python train.py --num_attention_heads=3 --num_key_value_heads=3 --vocab_size=8192 --norm="rmsnorm" --positions="learned" --bias="none" --learning_rate=0.00977 --final_lr_fraction=0.1
Each number is 500 + 50 x the weight over its row's rms, rounded and kept within 0 to 999. Layers, rows and columns count from 0. Numbers have three digits each. The size before them is the row's rms in percent of the matrix's.

# layer 4 MLP down (transposed), 768x192, rms 0.0938, rows 432-572, columns 48-95
065:457450449427441551588615538452509571445547602489480530446452413528519494403507470468505451506541475565557410571440473494513416516423537476533339
153:458403573446498500544588508514519558605533446467450513500574485538565502546504519559515440451435463475465645464475566438439580434440509395456453
060:480447484543484473506568503463477499470599404548481454585414415527363505420442584499498513455384554471450472492478403508524585472450514514533459
043:421450492541498494467542517530476430500508476555453519482493419576411542562444509546466533507515521445483507398461579468525448450468521520522553
120:504547502496609542494555491434442517494588454418501534469476489448512462527496514597471499508528406478446566508475577574439468550476491494585489
043:488436440497428553464495541564528549578540526643536461543511481490566442515368532500482583448528494471435514526497445497482451496466470355468465
160:541501494511469424522522520457559469459542508434471476560506515459520593428407587518439503487552504475560499442462471436489459523546466562474460
155:532469497466559513471509487503431511517495567492464352428448471461457491458453486448562568474499524486549501467454475507563532566439583633533460
092:551442478555492478414389595605572557537579454548512515498516439519527420538500491520565490461580468574533448561553482459468627457459454352445492
037:471393503513543449526519501508488455534523452391604469473505612533434378423466446503473573515525467419506508512535563515480502547460465512638480
091:500542513514492490432507551497571586553568497557564472423495473479537535447462480524527521411476578537492431470482503540479453581529502514552498
155:519452525500547548586538476459468499529573501469493503385437495555493509497458453497494589426462500518543377554495431595455539545529527499438409
043:589421492542548450565484508559508422562521578539499470470420455429593435499575513403441470553428495431515525414496491540589530522476593592461514
150:585521433524477480535544411532531651560462571529477530543596537575561498496445513387447495448539533518536537512501499468380544531513584515480462
146:500478464474564458556447454487524492449512508466568496575610533548554552457520476516514502489439355511460520445498515463488499526528488477533471
137:447517471647478454429449536566572519438492567448579461561584508536496469514559494436447506531434436520461444550503495497513454497414518509370527
056:490413489433433476483467450500620624469470524505457468520487539474458514501495528445429487475505520449428463450511541459480436498485568462466509
164:522489545504455625492525542592517547480514459382486506512476559401542449475478484458557514474508561528525496469542439506515556408463519551463521
065:480448545467422482473467517477496519473483430538516605529521457485572465533452571573518446531520535504455553568485478485431465541547591414525458
156:590396438525447489424525448547474521519502478498497578533483534547582341520582454565486595430436524527562541479504470604423482467527517543450515
056:557493550389498538433521550532503483504489513484517492492357524549464490457476497509629499495399472425488572533574588503522383496525553416471573
065:503526588414459495514483519500497446486502547454599421460449456482486537465516482410507500525545452461540401488520502676513379435443527520481428
056:506503539540558466580475506596537528468420549573434443481504506489447501423469476480492472558551535440551409547566564532447450509518469546458564
064:498494490549438515503526484503549522483591472485545501535430500435422562442539516387458495547503393600457638467480515341447497506535501516528529
062:494581615546485468508512458534448517603490481519522491503450558519460464454550566514546517478466580509449594479489472526510536466491431489446473
146:538490507381492475474568490565540530445574438452498524447455498536471467522522511475490461574499499443463585608530466524537388458504485443537476
138:548550417469445547481560556437521488555510519467518579571507479498604598493486517502552578462520564546558548432554528463465481395534603545476543
136:523488386521539427522513588559550416487464504449481529445502447602532464531600494444388566572480467548609530415467494466456569612516566473434479
069:481536571507472552503445500459393461496511444388531588604586459438497430464468512416533538437576461523480528549529468541520415548457558482420515
050:437404553508479547459448507477609501484532404498510473433545491497501495530459587541489504466325511579436516507368479487507574443593496542483506
056:468485460483560487530619572557580465574538471419614458496413445485527605566537542561528532517447546588462557547495473534469477588512579505469505
090:520462580548519463510481418523471485499513576475506512431468472454539494480415663467505546506461490512454550534492505395460556560483415459605489
152:494463583488561489444479491520439469534440412531447555525473576539563466393534497453598482585512515539360517482497561508588546528452473502482479
155:561542431498474527592446447533555488534426556442563521512571582427523501491542486550528507513549496478518549475474449517473453429444501459488460
074:539532503536516468473483508490492554544411468425472570514463448426527507482462525500561551542543567483508533422516398521570467553471586424475493
064:471533436448446520394485478486548536570446509594447532501459494461464502510499521451502459444514409484449556325518594584512509589491474452446481
132:552543520451551388545544624367513446511450518463556474551541529548513454463472585485535530499500473490495464486389568449492440518584419389468513
132:479470475545511504482580490499617452540472483490528515522461493523534514495480518539575528483455612545538600632469564414484466480554519486406530
140:423410474494536509520430501551552475421457485542508587514560459542488491489488588494507497489468569530485525642460466464482519494505540521632436
066:500468491538477346536556415504528480470412461492549509460480491478567458492437438540504526546481531449453520557433449520550501519516516530509447
072:504474553492512376553455470522474433521486448474531543536495557523498552478480485552480557452495493469432519567627465546497530575438442458392543
064:532478602428501559495539524597558429456534442490487478560594395476476543478442492519566462548553403517499563532419471675500537504572493553496472
039:411439514523408495502494449438483507554471621506557522561478523497493484481444540544440550490504561601609524558540490533522484372454480539469453
135:619527371383528524562493466464496461517477411394472564536514488472484498466462468493602504436486513586535458494444539486486608494516480556503427
069:493493430533439545534488530554493491450540533393470501522489484553438521494623481496574517442497524632494538495520555486557476453497500353461477
071:513565576517520531533526563483451463522430489565477548406521479534514425440503508642544603425452485432506382495519470451513451571492513499536463
053:401548469561481417487469458485482455542538403500439488479491446475488493495455455530539527506468459488454539500445502632474573500504470455388450
070:510501419497542464498414521464498547545530435488487460468478447504594384495601467472525493508454519508520425521478456454490602530540550608471452
089:492564473514541582620535511536455500454577508488466501478579413558463630451449468515440483537510543538462563548507503390425511513627470481527466
142:545471486522502512571572521473609411512563469492511546586532534499511493455518534500546553497417601502551506446470474568556559530441466399454450
077:499567557508472439520431527551432453449503524283542495460495548550578504474453528453550567510524558502523532470513312501459495546541516527512505
071:517507511437464529480511509512531393497554511460510431531450507449454461565477541480468432417438450508458513486493480591462452513523491515491567
036:522511391466480407440471419513581525567535478481518515529476538552472504339470529522548499401529507637548496546474451516541506530416452508547475
060:471469498446445449521484485578504553479498524520514474460547520574482423442478507494520552493451477492482580554514587407543387472520445468502436
071:540538506425571553585505642559480439493457533487444505425451481579548543484480469425557499529543551443529474546485561568562462491434484471536502
054:436460457479509509445509576512446476510512483475523593537504445447526485462508549485502521474530390573475425518550562604460411410423475563579442
119:490519446424457505520531506487495537475516578469499482477492441583513350407482458540573407477525527535570553495536520464530491446426506538510502
063:443494461522404443469480490544562549516488438481443560438475533570480440475507550441505496476507506493573446547418527518578510464538494454552475
065:530482400577555496581595536435465466462509530481551552422620397424455489496512580594496540498541552614465555563482508514419515406481386552521494
050:471461425492451540556570450447476428547486514397434490513492520466541473493426568482526575494487516501472538517511462495413512527316466532441479
035:545547486459385531542428445499519545517543486590530457499583584481552396431499530553496523423513583420511522576404565495512507504468496564428593
055:480439430456488470518503495474598493590557445520479465508539459505497449493468555474476465447458451543524533596430575474496565482465536480517546
145:593584334521488493594520612450512372476510511473534447585461449518479515505512540449541563575507359526501569504483526494510506550496581487540450
156:539422449518500544451528476518492513632475472587514563525557469470525540523528550530462529518575540526454417492460535515553559465529508548526535
075:562463592450518525487412483647574501523491503513525580548531467501540489417477502471495487485511485568530590459563497566509532487526476559567570
044:466647466426562509465489473541524567529490480472580490521497503529523533430463499454497599481560482458559361536476556552515489510468491482533567
055:418475452531501481516450512543526474484504492459479459541496430536524452439452623548553472534558484591546373551532486501513579453496499527460556
105:496469430585469503495486504486488540469516514592493482603427465578615475447435596503539389536544488618392501493493459568552496518503511549476601
041:541458491498472515579461513508467470471530406492502547496495575494459556542502546498446551417477580530397554439530478486501538573537480614576491
047:593533525461477533543557445478549531536443506602537526565546448428507472499466604477507481600510478555513569444449429476499544424435493497479359
123:508603467515431560535528447557483447458502489484463480573490513436577512474448530463442439537557632390523594448544427551478499471573485529489496
141:697536520432467457598539461475485490492516527517587512575413519549571503531421557438553463566541514506542508535433501524432407513551476424466481
086:455509461578495442544512444441545539475471527455499510493506526466481580487565524489461421529476491612459448499450640538556504472460557514610424
046:502523501479485459583461457486548510428557552608561548526497511515511366440495467513557466526458470481448489401607564472580539489520507509542445
097:547474513594419513438561492494500422582435561459465569419492479403426559521511524463479470549442452483411517577513435546534479506434517492462603
091:462485527551447599462565435506569534498496524473537475512522569386491404432571611482482513465534555456489587478505472508485496546486493439364510
057:523495450470487498504606428420448548479514557522539394387495456422548386552546541439548537529517464464559522559478515512574425552448512485513492
033:522512539462597486502475521501512516495494466387515443354497471514575537354531522435473531496514529500540513553503411487458602513445490504522447
147:539488519557484463518533558607559506617512505547568482425570495553596509440494569491610520531496528543566624498556496451509524387500550383536567
045:514575404518564484489502543418449460474462384484491469511475489505525474536439596495504474440546495439496542537422480513553446520520495438394440
083:549481486645478475519526515443524457529566550418546528468498492487458453443412455569436473533550419503521476551457514513431479492594501401454601
067:511485521513499500510483507505437479578568530485526511498536502640376413462515497606443502474510563473534528527443510550445600427415526579431507
057:454570420547548402485461440500437447484489504497440527519499482446503592508544582553427515486481379534533485568429461533497489488514487462547415
045:550493502396464504566542491399509525527474474541507488472512575586502435553461447498501526420572474511593589517484512461486447514454566480484565
036:537464481455500490494555508511568568517517512445488506408472517511420533467583514522485529542522579524566533548583531548477514440517578546468514
138:532549332622519391472523537474518473368489457524457505541450526467524518497461418425487496513644501427544417540464533489519503488535488396483398
137:492452448537486492493458539511515436465503498408483476524481505602557507554447581505549495572606507496475613452557495485552528518534464531507514
130:544429479585407392560458448479553492468424486480429551555472485482462567548494458577516533498464578593444497484457376550560490467542516477565525
137:490472577557524457469596502518458537557413560466442536621466469503574460439467630545534531495511508524468522499402563485569429495376399501579473
081:545468564464478468457477482552422446540516576536546486544477513518582550389495521501564535542570467510522544468396471600525461593594503495475488
071:466489511469497441460514438530541605514543475343556532426360428521442403472526554567444448520456471524560531487439459528554416435501542450548591
047:496391454520502457515593433425507498504478480519463599566518418462510498456491462599517535521469505515494496414443433409471499514493463521493478
031:484521473461504407485489455582538481526553487483424474520493537379474499507564405492510478466476486506505580449502471627546436463572491470406526
162:432501545499478556571489571480522551582527397493465549467540534572544503510425510537480616501578560503464461494510539505424551453530564429449469
040:493506472478511491436561411483477505487484568393514507552529467366504568509460414470548456453472525547465510507554425479513462539397536439431467
118:539504447447530567513429421489550523497380544437507387500565421479490574389493598534573471453464470524409571417479477476521498526494451474506481
054:468438590396540547430424422532501543531506463398473513484408533545419563534484477445468438479507476470495513552471494497512572488512528528570495
058:388500511444475510518461461562546509550557489564565524398517514485532489450498478415511504510519476466465532535425363456513417561557443432439473
067:479505506502486506455517563489567552577421547488578501448497429496544462464475546487547458513543509581491378514556515542412515506626577404443504
056:522474423513521554561540524373490490508470486510446569591549479535606533577392504510583439477571463584500520527493457549547482547486530493384532
063:487525483480587560570505533447622477541511570548564534442479443507476510542606579486455528526523389469516573517481467447488581460516527415435438
114:520470392529460549499510456443479585426469503609470464554486504440559537445558554511508566420484518501511497502482492504580511460511482524540517
057:445451548503509534537473478514465460559505544468474390479446450522548488500528570564461508533527453553518485527500574513469452542543431509466554
057:428479446513547460512454496450469447441510479528478484507511463479514495554473503535594446502486491507522506370522413518534471457510499561533526
059:468483516496510444532445528516505470547455520487464517501564562450394504432507496507559417568563446497505567355472552545602500504561502458526533
058:459591577565518430460551498513533407408484522544473610532484517455539493579523457500636479537525528494544470622517512517501537435482544573466494
088:556566512537538466513473385526490495493477417524546482467370566487589587459453500470543526563458528494450497500561443537464421500508507464481495
055:467487496485555429509527545519333534501515591410474545426524493541489533448487531494589561442462439466561405471416501509593605425488484586569452
138:454462481512518479540485509487496477502479517426483565472489516584625468376465499511537445437513534589459555548505521479484577572494493447453537
064:532478576559579480525493347510547409465567415504489477520508508486526430549545553518470480487483471482444452573501489434483463589502446451513450
131:463543518544501562532522496502443476525525284497449440541378496517518481559511600550553465465493519533496480380467556543453570508477445563519563
051:571545502546482541450419514525469524410413465447497569423406566481490399530486590392519549484586441565584559532495433452514490490455443482551495
056:432542424495564556451498551487494469555569510433481471492542495523493509586579508567540460480531496535475502533469475510587524563537505530518581
091:503579456428461507488495556582482439534541545439501494421420483556517492514448444509457517509475508498551446518524452555470536582517563556450508
063:495502429528537424485535441537506442493480521511524429521545509573459429521513575495498431484531533487541508535452492489487453511484419506475468
149:513559522494572468510544530532403494496447479494513535470514532518471518448423548520497532480560522614514551516414557405541574488564567561495650
145:446557553534550469468520442543531477522491535506480456526519357478587493473452501461475455484534561477426618531469475454483429464529541476411583
070:445507525498397488521466533519539449518502526502566500512506486505480558470541444461504666489429465466521536473482534457403435504442624501497529
125:499548540478508454562470592493502467447592516533516525563482550407542472450417528591490461477469510485549416534541573461534504569458481487371591
117:612498477539445472464472552458491438447484499490521479542575508536464514525433451530446644498420536525489486487522528540484494534463551500493470
073:569524531557380429538523505533549497490566461533502493497528595621495478536426461509549573401482534522542473553518559438468483512559378404498388
049:568511501479475595453497600476501524502466488492467350415489566500508494460468642509413471426407432511488458630454514465474557514468460440545528
060:443503464560516446442555486539469488432489535492585617491531451544451490512497585410450493401511411441525467488476598575554460379558498458501487
142:449548501486483566528556520601367437501389507485491514479499396486631480427398617495499533459479461505426524562511472489432487440479504442475512
062:513452464466525462528502596552400597565548491465449515509518482488503490546465491458620481459502454486536391559491437493496494474445510519481513
060:440475569457492347472451452524565512570545451520572468547471536399520521354487577525521535570385532503507492504475441496492545491491506488531458
047:504587470457509431513562479482491561466453453500573471482505623444447352596510539553528556496521490540524528549434486499483490446523444550479458
075:516464546478488462471573440542541550579491459525558615530525509519558567486577509538569444502530487522398523502435609586502539523511512550567517
074:458410402547463449438514466490529468537508588387541522462530528519551531484497473502582600530478544473528502547445392485507491418437491487512558
142:538513498537476426508511548463541471536516538585533577427550542528497469415475418498544498574481582515451470530520532461468559490477519629504487
133:451410498604499547498493530533517485610484545583537484424492474539421586472516614469500511483493518437533557530581465445526498474422519525503470
069:532541492509510530569480410413375513428472554478543531408461525453495511499491494564465597532510531483492578522581437535569549506453447471420484
134:506554526451515412449563541471526496501489522476386467594503539533493455461525595586408558527638566592533524453372462482547458493469523521450495
040:558515583529482501474496541314503594553502494546494396487432521583510455486561523481452449435446467563547542572460551536500515458473569479482492
066:445558395566584513571449506478506587611453539553554430488525565517507503498492569553506573541442570453516512564464539411493565468487466491523505
036:538403494496484432525531574555569557521465519511533524517465509531517560523584476550436478460553423588515512513430552531529473439511503444441529
152:464487536530517466546555513555534573579508517540481495534448502648550552480418552510496459566478583484452561541479485519483581451542490489549552
138:458521483465520461531538474523504443539519543415451550394484556460519538496470481470528477541485539451469489572503532370507475511455523502542546
045:496501501391538489482532399520532561534488520477523459541520574511530520473491495451453582447506441450478418530454508480503607449494517553611537
141:522499483496455452498543480451427473469557503516470481542580552543521518511452521398458482569514565400557555523537553469504515509424528487412477
050:503505533484418516509558631448451472478575451536511561482436521553495567488533513519481418432406432464472453515531488544451507434518481488562469
# layer 4 MLP up, 768x192, rms 0.108, rows 433-573, columns 48-95
168:574489513469551583586516411446456508463537517434472499473572526401525454418486476496521556583447496428420555560438532516475494580497482469535493
047:514527491512598544544409459560458397547453590486486381462522464472499472569516352491545456530442440394455471471582496495498608537525547488444499
029:562459501515504572504482528589508484484511499503431497410385528481474533493589400453505473528587442463532469578443415555476440477489408560563571
136:502465441594491560513548451455378535542566481456489429488383536421548480498485379484477505564527572462556486460553534503444539430487553556537443
031:592493486576461507548477524453505501479460614469502436474617442410519495415553485478473468567531542520528498458528397435438495459473470550512506
175:493459472462446574496483683550521478438559462541464445502525526427441580426432467437453455524548539464517531403565493528542508607436457500546499
161:546564481552509445507524545440504414516512476497486500422499412454558582511574467480484526445497463502517471493471556544507511498463502483495608
088:444398440538464541523550583523427462466438557490562475419471463440508538527632554611518522556512539504439452569540407582513489511502537537443521
031:557507566556473528521464456495523573471530407531499469434479476447396466490497429476446373526499528514516484401526487480482507467538477474499507
087:518525506555434512533517511483483457427477513456604490398549502428497523546451512611511428468541504529511352485455470548518479508535512539555413
147:482555498460446450481506443463473560462520544412468441487446502544515520563504621515528432523542534549507348487437450495505515409500529613464478
044:533428465458507549528470542470461493383496431554406534511547594462402457446517505481561419440554473445610469473468486484461506475535554514486444
162:495445519406555531493504452493456520519490554463569604483483439536499582477515459398491512575469476452460545484513531444503568498471481518470560
174:452485383500456515477503597511533488424541500466493417442485576449524462513481415574508415484520456471472488548480440494535481429489456448491440
143:398503515537424543541457480530568503467456492515521414530574457520455500533544411485490473607446447546526489489495533523468574530426493543473555
047:408522574483503454501578531497452470415507500533460380405561508493384488513528439515476479370545434566518570470546457443507627457541514592542501
181:485556480535540537552515509541446528523488475466464494633522481495571475517421482576517508572551454475529552523437593482589477557516516495479423
049:568497532512526544484502486482547558534478522633375491421479500485452466532500460422486464500461448541546459462474417480489600440532488457518560
169:482563540479572487581507452468436542540479465591431437501521508543539487418436502508521518504549577496517471559470508486527426500550441452497475
039:601503536463499563488437482530521524527449508414418495582569576453418576524446454496524461492472452513562479485511520538486469548494457556541513
052:544509462579541466559512474483477453543554514585387458498552564493378538529526475561561566343503563491594535460503533468481523480513514580501505
049:401497475521525534512538540502492397416485434497438466364519563497509613502518498539457443403416435434550430511518552500503574470550474463563507
051:573489453533504570504464461501492443561338564561398546594443445493419522471504475556477434397577459442595460496550510446487509434445434480507546
045:547513429494481616445463586427531498440533471449548439456475479412519486571367467493428436466552502517541481525683580462502478651565451498561495
177:633588543506487499581506490530506426451468492513510484480430523449512542516492521504495537617513509519495434552493504459469553462511441507404480
153:505438402438496518502482488509476480426531409491479571511414571487521560566520532532429488443458562483463522507486494476445556486569516495485552
137:453462509491421572523528448467640477403515628456393546418475617496527512479513421645487492491431407476569443539458504464512454534572503544437471
052:468473516415515584459483502498515558527471446522426498426531522431352512538475433521518520454480406566554494511453395436490546509531577421540567
042:497488484659502556459453459533551505527546475580497440490480505503463457539543429532511495458430483477547456454551503527515538470508523572510567
042:555569525494500579484520570518407481590581474529521439432624537480514599483482361450475473483433501440511529492512508540398473434433534466647499
082:507504588484389558406542425529490511424480429582499496498471421496391489446575528537547512452479488481452541443469469542450479478441507466516547
170:530533562423510505482653522495556454551469533499484513458527510542475489563481452508510503377437468577538553458519526520436531532390553534518494
161:446513496525484543554523505525530495374489522493481404504476519441490507410541434464498480484581491440515559465520513566511462479427483542530535
054:502562503558395539545452471443505538528503467543447566497490502480444521577565503444486457537473449457634368572529505460462484449455564465570479
046:461449527422505527481566574494632531412489550620430425541525476408481518496559458421465373484495511434566492542527497485503523497492428391492504
130:578539562390478430527448566498529447466505547481445438455534540499486538411537538394476518508458490436534578521510557456502543498546487525487433
141:485531449492469553508528465465493629485463485569414472472557456480467538477461459483528491459535444470470478517417578564464475570554503458539447
171:563522499459511465420427436455493456500513479505510489473491510409481465473466489475556612567487523485511547523499494518570455438465457439522459
059:667627534558532578565478558517509535484567391547524462494495524553486511598513498500519518554500500501550435405472535418480467428464545454497447
053:547528535521553547600485577501420490427542525515483474501504441512539535552442487521545431595495522536538455507524431420537571542448471482505485
054:459460520474535560479508478502519449521536495551440491507501607428439536455527591487538488491525507494610422550528387406510537529562540535558430
031:531521498487434532446470518576457458452637485486479396462463526505359423514595490505579445446610510550520475485579534425449465507516543532543565
144:541469478436599526549544418575497451514517543524533565456480627454504496429542493495608529533529547499435439483547632412454488496534423473533444
049:519555591470566496423466504432427548450524509521456482481522457508371564528523478531418442446462450473578496481527373470446446502538505537470499
048:468546519534580535509579602511501423510496455482395539484459361487400516572514477505546448457544455465568506514420435526523534452536471478480459
043:441540440486519588467403508532495480482455428444524524445480537538411518554492461513514437552467514487509515468501434549465536474458560469486558
061:644579561525536588482548547495546505578462535463441440443558619400457486530445345534510459570460510565516526499436494493480471490470541469549517
096:597561557495532541495502567501526520398509576601381468540488483525594659425535475462521491524387531510551587495589445572567592478568499487570418
149:431543562499510648440477552601544487506514392517507486485470603548455516475540322498468499487501466509567498422544426607463552492439500536508470
054:552550523520572580571498463487545472514439420533483435489602510419457505465475349459552496556548436479554445488491516456405491524450533526484470
057:681493481558488491530375492498448530558584496471511529500476429436501585490488422482436526488459440518552460456543462364443531493579450493570458
030:517468466533512508405488602412490500494560395478438475402442508472452581555500495479519384586587460446593474465520495433438500577495443490614611
045:570466461495565528468598532445463565464436425517480564443493582508502478496567508488441487436541481573500486483445454467512563512605541482505490
046:551538468423471558558506523509477554507373442540465488435559574633476525508565388496544525409504496508447542405519497506503593540555535549458562
044:507524443482551526559430592481393457381478468545568497447489377416477497461532439532491524485371469502588435453345413570495511499555547480581510
135:570514549480561505512576568503446500553441508500551479470488613469398436464521485412537488421505599539475521541571408363485413433428513511565366
052:562526446484503552518553560543439475537563524518457478400607552506431486528549492486467485490420426414576495548528435565449484478464528473534377
050:518523521462574513480513586463472495478497502478500542465510574482504656389594456478535463539384488432538541466560378449470519607508589487487533
042:503487538458606503506486597507437409430473538516469458489402502495580462498470469553430520407459479524614478438510527439561473504464471571558448
033:556473526488581532500474467432475504491502555481521521467431551457485509608538531520447446478453530497495501430511523565442599475605456480511524
039:580581559526458523516455617416438483438478454544497461473518476440513584549541467533515489509493575484605484403501461502422444538565621545494490
162:592493479523397441483425494552543427414479525539541535434480570523531513466582483420441437563478545496527515545461443535386413493541478545562449
159:502556541598431524577450573488502514486428507454547513534516548429448534516528462481525551443460462511457443366502519559454456427430499503432544
054:538513585445516550499491646481478578491436475641491391491493476519500499506618393450534539551541421470615471484499460514530509569514477478563459
038:551529466567525498513571469500557506541494446524476518454542507566387498529525544547590441577453505554491378464563420408502480571565492514533526
045:490502444538517521490489511488548511454461503540462509366548564517438550590594473572431491556458520392516542505495423505433521480647542533511482
091:540480402498543462462499480487460464449518492583459441488480519617495465505563496575412533476514521433567459481487519450492541460442409533560487
027:596509477488533524536489517466479466448543436499504518444522571468478413519547397515499432553534607569521490514481403528451476478466485475557546
043:561503502584484486504475428502503505508427487517489432485499503508508619502486451463534485517411467435513421473598449414480535478501443539505537
121:541429491410482590470535558497517571342495493465550363424488412517481496509478509488463510548524596505560389509392421470484499428543459488437434
174:550440515486552536497663562511478496423503396520465460457442543557550424526631487488449466414483441524498432603536386527534525374514511519636510
086:524516499426494506487566532575503522554544405499514448347506441546483488454476482514341536408513563495496473414525494530517470528556512541572477
036:500480496501560523533463533531545559533435452514476421440535527467478585482565438484481469489470486466482440449486505525539412489612451577412535
072:493534485512555471434448578447530542499482441495467374464513518399483474594465439373520538514481506528512520370491377471514431524424530550497473
093:333562544519533566470527488546547465514546443552417513515583545468503466569558576484525443553563425395583470430525535415516503476521564501463478
043:534544545510493531617556542555475544496430560599400463466509460528473508526626480490552547537503467396603474527531485432468490489584434457485424
031:489497435512571579467528512508511475503582576438494451435469422419502486518531398527485656449435504554571491527562492488407509490536461500466482
166:570517651497445526519532583415539491460510526458520477487447513487474562606532449433382430444489475497536451502549470453477437510586606467510521
035:612442601586492579450517470474608488547484494432515531380573485382506530489517440396540467469508485479657440509615505497432510525479494495443537
067:461525517475485531487358564467481439498434613451509576442466575482418511480466481431656493461463461505552576477594464475455521507537508550480508
054:438519471423554531464511546474504588501526499501392443370485516485454464530457457442521463525413507500547412478608436495533525474511415532546543
045:526428513561517544565454527513456478434498556374464364386320464447561590496501489566550457474497410493544471462567395549461535541536601530504539
042:449452456396494525444507513494479510589512476461530440444459565480398534529479503443567493513499445403619513482562485468464506480486511463463497
030:526429442504474506522489556490412510510469600525388526456510466469432558549509470477510486504471521457494406505516452467422622523574464470472489
149:439619544511583541558432491504439457524520458474471471490506525482499471504510486561455571525524494543516451450442526511527577500389466558454492
145:470527487464492515610531536446517398600506546423492548464496465438511531519543518442491514405485530506472380551557490483456461456504525574518531
140:640492466551598552488574539533582447494526536483461388535531552484499575426452515529524563404535518560561417523461477515452553450517576502441444
158:490454451562463564553430477479466452478654443527524465486482549499508498447472474465624619505438502477459491535526495414503426476514498405488505
061:467539488471526605459494537487507465564506464569481441499514528487460512544435451462532519474537504546558457468494483564500501440455508433508475
058:426551497531434647522470522480504473455467551533481522448499516499392581479484468515508523537453491453413497551478458492458499451582444432441475
043:462542509460509472541515490444513457507573465528476464536498496482298570465544472567504493432495407602543493493540472475447479519467584458456526
029:499447583553523537581439545420466486512363465560496479331459528420413551549577505585497432436505414458525481525610443452485435586543564533588477
200:461487518480471491460571398368518485520476522551605454438600534558462374483512453451464505511365429500495475436534503488463449527567468516376520
034:484392476555507585487489596568428528505507451527514447481444586484514568510483459544396478590533474496543535446533452502484479512498478493548516
128:468534583479460485427499523498479411478411499482570457458484472483474439512522524481439479461444535501505392516532391523507478454455424592499523
040:538365522519435541647568493542539516431436517595574489477507482477452614506538402570434463480483504573541474426521456497516492532506508446523521
045:531500487539570532515486543452437487415468507503359517443484489534427479554571468470583432490525471558456465486606399457471485466396611451502480
049:530480501543520604511449513475461476505475500542409489438530429476353528505485411421554487412516376419558507579479432559486438492533587546565566
039:578379386531457546508451579479522440518547504545362435440516526467485520587574508496494432489540478578558518435493453609451457466484474506557455
047:488535563520646517527403525534525548453445465497458476501571447504518439600499396592436458538450449459509464444560502522461507565410579470570555
127:451548487515524501438556552554598456442437491519489430517543476520489499493485434532509541472547506545511534536576499459482570443453496437583499
055:499438513498519558480422491501519493543440465477504501440557536465473515517555399502515481477455362446525433465554473454486428469469458531486479
056:472493494428534539495396521495495432457419478542419462525467580428438549566481483467602428469469353526566541444519547442490490572573515526567538
044:582487433447510478567599513463542429477432524558501424492429545525533470465517518433510406405454458408540527541548431529474531510556497491544511
046:614411464441501605503488589563506484443539590498450510450460537509401550497485490508477482457477544527540467569549443409404519534556479485540475
076:579604573529567538453554462572516469543478514490479552536573478521452543520510408491548523519492475459556494519431460502424481496570495539504536
041:500476486442528605495605544539480506494547500535478370372503529444480550539504436483451467476471445506549495486552551561455487484451568419438476
144:507535538437527505468547552565579548567486469519464352522505434564482615521500469485432436474614538570453446430570467557465545487419498476408542
048:473495453553570548608514543448482497496449467524492451485542581475514460523539422473549379483479504454595504507437562474452520451496478506612514
132:486522512549519489506559536468521505504441482509500437483511446439498532497555490416528539520484444458606428484561490492473552494554457489434522
040:512573541498502543540510570483522462512463557452454494437503596488500430427538561496472468531466445396562415441557490555446440491462435432494565
039:581422572451496460485593506431421523441500491545501461442498551477472501539530489460593523469552474483495461479535411456473545568558563538537553
089:507485512514538475557637612489540464513419506597403497545475484556414417506492415412513394494471499527469486414449495415467497440508542481524448
043:537360410499499494455447424530489449443598570547465438517516576461431562550532489438504435448546504466555484484546456541474507460528460518464525
155:508493435505508553577530480526538496611538537381525452494411407429427512484544482480464472493478462567500468479504550410513596480445410499588566
140:503496531545440519527495521506426477407513474472551480522530522461489516535474524529462496450418530543479458542486553474462503516504502439483540
050:455449532567460493543463541492561462429491470588486489490482477482478653542462478430507451387459502405576521446460463532451486613656555486544477
144:520541555469487484530494487463472474553502376532561435374456502450534544539498557489582474561560459392420496441516459512544427546540547557545423
121:444623519526458517471531437454481587470520419456531546485404448495493422583535464492483561451454517482444427441532504474401481499569506415463596
055:551535450473495457510462484446477477442528537484453533467569486428448592440462495485658489446510441590583432458584431503525546557470543497488515
042:539477578541548573503459545512551408418478493492405483398496488455494570475476544497422452496495471569500558545494492514475497580559533450505501
054:496547408468485533460501524552443552565578489452465498426570508501424463508506449467490534559528433449561371469475532531439470492427454497479471
161:498496541436607494557536552541440545435511502577544464492528527538438535534541494497467507411474559533476557514467535449452525522562551466446501
037:583484566494617495477485536539525473467521472556403458510480495469555577583484465502435485509521503525576504493513539411572521507488440471483543
046:462472512486512581466458507406516552494460383496457467449519415516381534463509497463538437531520407456669461455524432446415567513498518544479524
042:453549474519588546516433527401561452364492581476473460534479518477469510572503452519568430464442447502518477596452452410437478553510519514523443
064:527599528523493456506435532506538486510492453455420563560576486469460514544435500567537532501461435610539480530501434476475544462614480448487497
049:476413478559517540517434431484493524464506444599506392476432445488393530539514540554523470505545443476579390492536547554506507567493523533436558
162:495467443500466569601502442507647555471543507465439540458508520498503588542495494592524478532513502407577466526434496402430531465483459456549400
142:516493541460580541548350528531455585518408400487429522453516481477450531573553536573495507510416459436446541528456468496552522524559515542526587
059:538498529552546613579419543509449467404540457442453489423442508474460415594553541517541520393483526518536387435527467485515520453572467537508504
154:499498405558504624493484532398471479531511446435459534492535536465427453536501452524516499506504490523420538485380571527534440424587430549613557
042:586445464426511554472474417450539387506439452502404470355494539338394431590503472514410480482464412508554545487467516475474468537527516520498520
053:545499552502532542402400545495397381368545455497484472481401510461414560583442497509454510477531453479585550438513476403582566401600483563486456
029:537503477603506583538518442524533599457458492455492491515471529513394480507477466543517478581574482472538348487419462606479453570468490419482578
186:435511482461511566497589495505560479490533496605426521491436486456474607546605458570515479583496447600519448532476445511517499500453505453497499
136:563525343497575453517446488485538495534446577541475509448465599425407525470462501482534516524568471404441529468530513411575520482540557472487442
038:487533513501470560523489535495557495469468432467425477411492557503453455565625404497450509491451445469597450558542519519474443431460542484551441
137:483529578545350518473433488492438491470439583474452472419566577493449484486426435542610455483408448486528604493503441465441466485504532534439512
035:512588507528476623516482529496585464608532502490501458489498536471444496518537490580532510527481438457579525434399507481523490406528491435629578
035:511505576478539545545455519581455485474507494544520420397540499504507490559502528516424415518338475453680502535570525385423471527551516462504385